config = dict(
    activation='swiglu',
    positions='rope',
    qk_norm=True,
    beta1=0.95,
    decay_shape='linear',
    batch_tokens=65536,
)
Each number is 128 + 24 x the weight over its row's rms, rounded and kept within 0 to 255. Layers, rows and columns count from 0. Numbers have three digits each. The size before them is the row's rms in percent of the matrix's.

# k: layer 8 attention key, 128x256, rms 0.159, rows 107-120, columns 128-191
# q: layer 8 attention query, 256x256, rms 0.202, rows 108-120,236-248, columns 128-191
k107 109:154107123130132115128098164133131108170155117123155138154157105053136102136127149143082139141132149114154088127111132145133118123167142123102104130144138138128152096053124171119144067122166130
q108 116:147108121100128137129134148127109126128106101111136069138118127157116106120123140148133136127150077136103107154107117139152110097097098122135131141121083159098142116137204113139117053126154130
q236 120:143111147135123143115152140123136170104110093158174178122164105143076164090108145094136128117130137114079130090123106159151061127101125132116130124141103173135109126159106145111120153109137104
k108 108:129179113138125171070134124142110162094121099111085118128136132113163147158072117132193147105115134149161153111104117116117109157121145157113113169115140121108135119132098117125153166140101118
q109 097:085156120112117121136089131153086159124149113091124092110102121161148096124114099138174128151151105151183129172127151108124115171151118136132124111149106107106115106114124175145177136128115094
q237 121:128146145104160149111084135116094145147146143116123123121129141125124136105154126149091095130118151140140068098148111142093137110120083069139097112138070101136137153186084134138147170113117088
k109 101:129127133120155136145189103096111115094118167097155135122116111146172147099116127123139112134121101174132161129111119145142124147063146130127115136116192132157140108127093103091094112136166134
q110 113:126134141134102123150145151108132153105159105110129153163126130143129128153131159130126145097147117157125109130142109157126086131123162106141155128109123116100150123143145131123101097131145107
q238 153:169114129181112144142152147151163103124145112121116124156111095107114098165119165137110118147134130117160124170108148081149139097124146159079129116160187133167173129076125091127148118137101136
k110 085:077146142131119140125107151144115138117155118158155136147134147103105133140095058092133111140118144124118151103102131079132137166098124114085103149128116120111144138112110156131152126086136144
q111 111:126143102133153135103127137121107150123197105163126113094100114136085150118162130155132120084154111073143141134101117157121164099125137099104136168109125119114109151157123187176176132137122135
q239 122:141147141137113140093126105112077114138130180138062111133126120111133129120109108078122139095133137113106148132090122165101165092191164095087075123088120107117133137112136144113125140119140143
k111 104:134111120109176158145149141125140174127124121117153136151136159117121144116161120105159177155132138112129110129097120121123153162141147093142097145124123108147164084124127123093080138154135156
q112 104:148132103123116109126154155114072143184157148180145102099159096136117106137172100147135118121146130117095125098141126134134114107145141073138105131133145125131121154131117164100129121103109148
q240 110:110138127122131124148104124132121089138094130150125141112121136158146153098115105138127177108105141126169117143120131151145117114111183122100118141121154057092094151106140124103120128096159094
k112 107:142087095082175150133140090149151115180129119133153113140099136099128145109092174149129127150139134108136109133128150162099178129135129126200118123114105142132152085088152134130167119126141090
q113 100:155121123095120119139122098138174126123152127106143131089171107134124096133151118106074153159116106104133123081133071095115128104108142113103119099090132183120146119123119134071140095135108135
q241 123:134124152101103106114099115113148090139124139136141136130119106124111112147134158098115109133106145142151162133156098111151127179130168157147088136103179157126132105111109118089115116126133135
k113 113:125169131143146096102124125161104104144145105125105096132079149102083124116092120099146145052158104102128134106147118143116105155173123150129155155174090108148147149124095144158124113136117144
q114 135:132130180142100131122083117156164172146110130167115099152156170090151120129133140094120120201077143134159103160138092144125135125145128126126124120175149102133135103180122111135096137127141146
q242 155:100122084101108125108116145136120140105153133122157121094149147126100102146156158145127135168131114142141130093165124095112096134160099179171146154156079102116123065111146114127134140144131108
k114 112:150094152107148143094105115108092108098131136135137113099079122102127116095140102095077093091093137096171132129134125173161166141139105126189130113120102122120110153095126139133150144109112082
q115 101:156150107130105116144160147140138097179137129080143133116113116092162126111106098152109125145147153115154135127172122153142119152089133156113148110096166112119126114111106109146154095100109130
q243 104:095149154128135145157111148160152122094166125116148112128151080121112110126149135120154151156125132157134120107160117171119133162111128134145130095109155149133122114120127112153145147116121076
k115 097:092146182146133114165140116169130098126112157156121163139104138165139141124125132135135104117130114136120114164142155107140130120074095082138146123171109154124141157139166124124106124109123130
q116 105:113118122141147136098119150117138174096105124085118176151103149095148160144127120185125095164132122136105181144105176148171141151100145162076165103141112126126154119132167147099153126109144125
q244 103:136139162147164108111143158172164175113170125120122127165163093138160128140144131134145129135135113151118121094126099093202130145097075165088155136158115135137134120126087137093160135149122138
k116 103:120183157163072137145140116092163093085134126097133155099129085128130181087116141162114134187099117114141088132167106113077140104118107133149124130098148126114138115184128110127108134128118135
q117 159:098122093119118141129131140116134174110132120077122136100150141134141165081162146222094113137156119112116158114142162103107121126140114103166132073117095121100097164122120097084150141106173107
q245 152:118146106075156151087112111101125162154149128131118142105143172132137148098153147123161136097122103108093112117173111159133119127138101119151155133123088146073074128173146135133132131128164115
k117 101:122129122129084097116172108062127149125082108155147113127169132095078126141089109098140151119110108122103146130083131127163115139138126148130123147128093159115099136142121146126125110155149129
q118 117:120124154150095136164121131163183142120127131155142136162106119091111141160083131105154157093074139137142119160139097122156106134093136135136130147131183128126172089135127140096098117152094142
q246 127:104135116128158122104099142147118151127128115129144120120122139084114116143134153123116094137098118165144175132175101145162099162113083151169168119122084135124123064160127126152113135167122117
k118 093:125087150103093131112134140140124085106149150104118107138129157066109123129137083126073105145126140092128130137163131096148147136154094148141094135106160119117107150144125125119121144128112125
q119 099:098121122140112183131127150154161189113138151094172145125101088127122175122088124141125134141123130118152135113118109133126143159133124138120130131134126109111152114173128167139131120143188104
q247 117:216121128110142103144111142124142129134136131134132071116113115154122138143109121150114104079122069148140125136145102153126109182121109123128170141130082106148067145128107093168130100145078151
k119 110:124144141124121125126157142103131123094108140168106134127138133099148150130151160125119138165149143160123138104105127143133096131143124199175133097105146157110160088165090115084091097156099123
q120 111:150126144133120123141120161096132124109140095082145104127144129125110128121145150173128129111110116156128107117160116173109138126127161141078142093109169151141117130140130077131143128102101151
q248 127:155139128133125145114154149147127121144138099129135084105125104137098087128127157122095151129147150156124135101136133056138147071136141144104090124158151177135191078103134091113158130115176103
k120 109:191146183157108098135139102144128146126151166124153140119108133089129121164113075142172123124125127109124086167115128147139092164141107167129151109159138112159135138179132155176141086138095128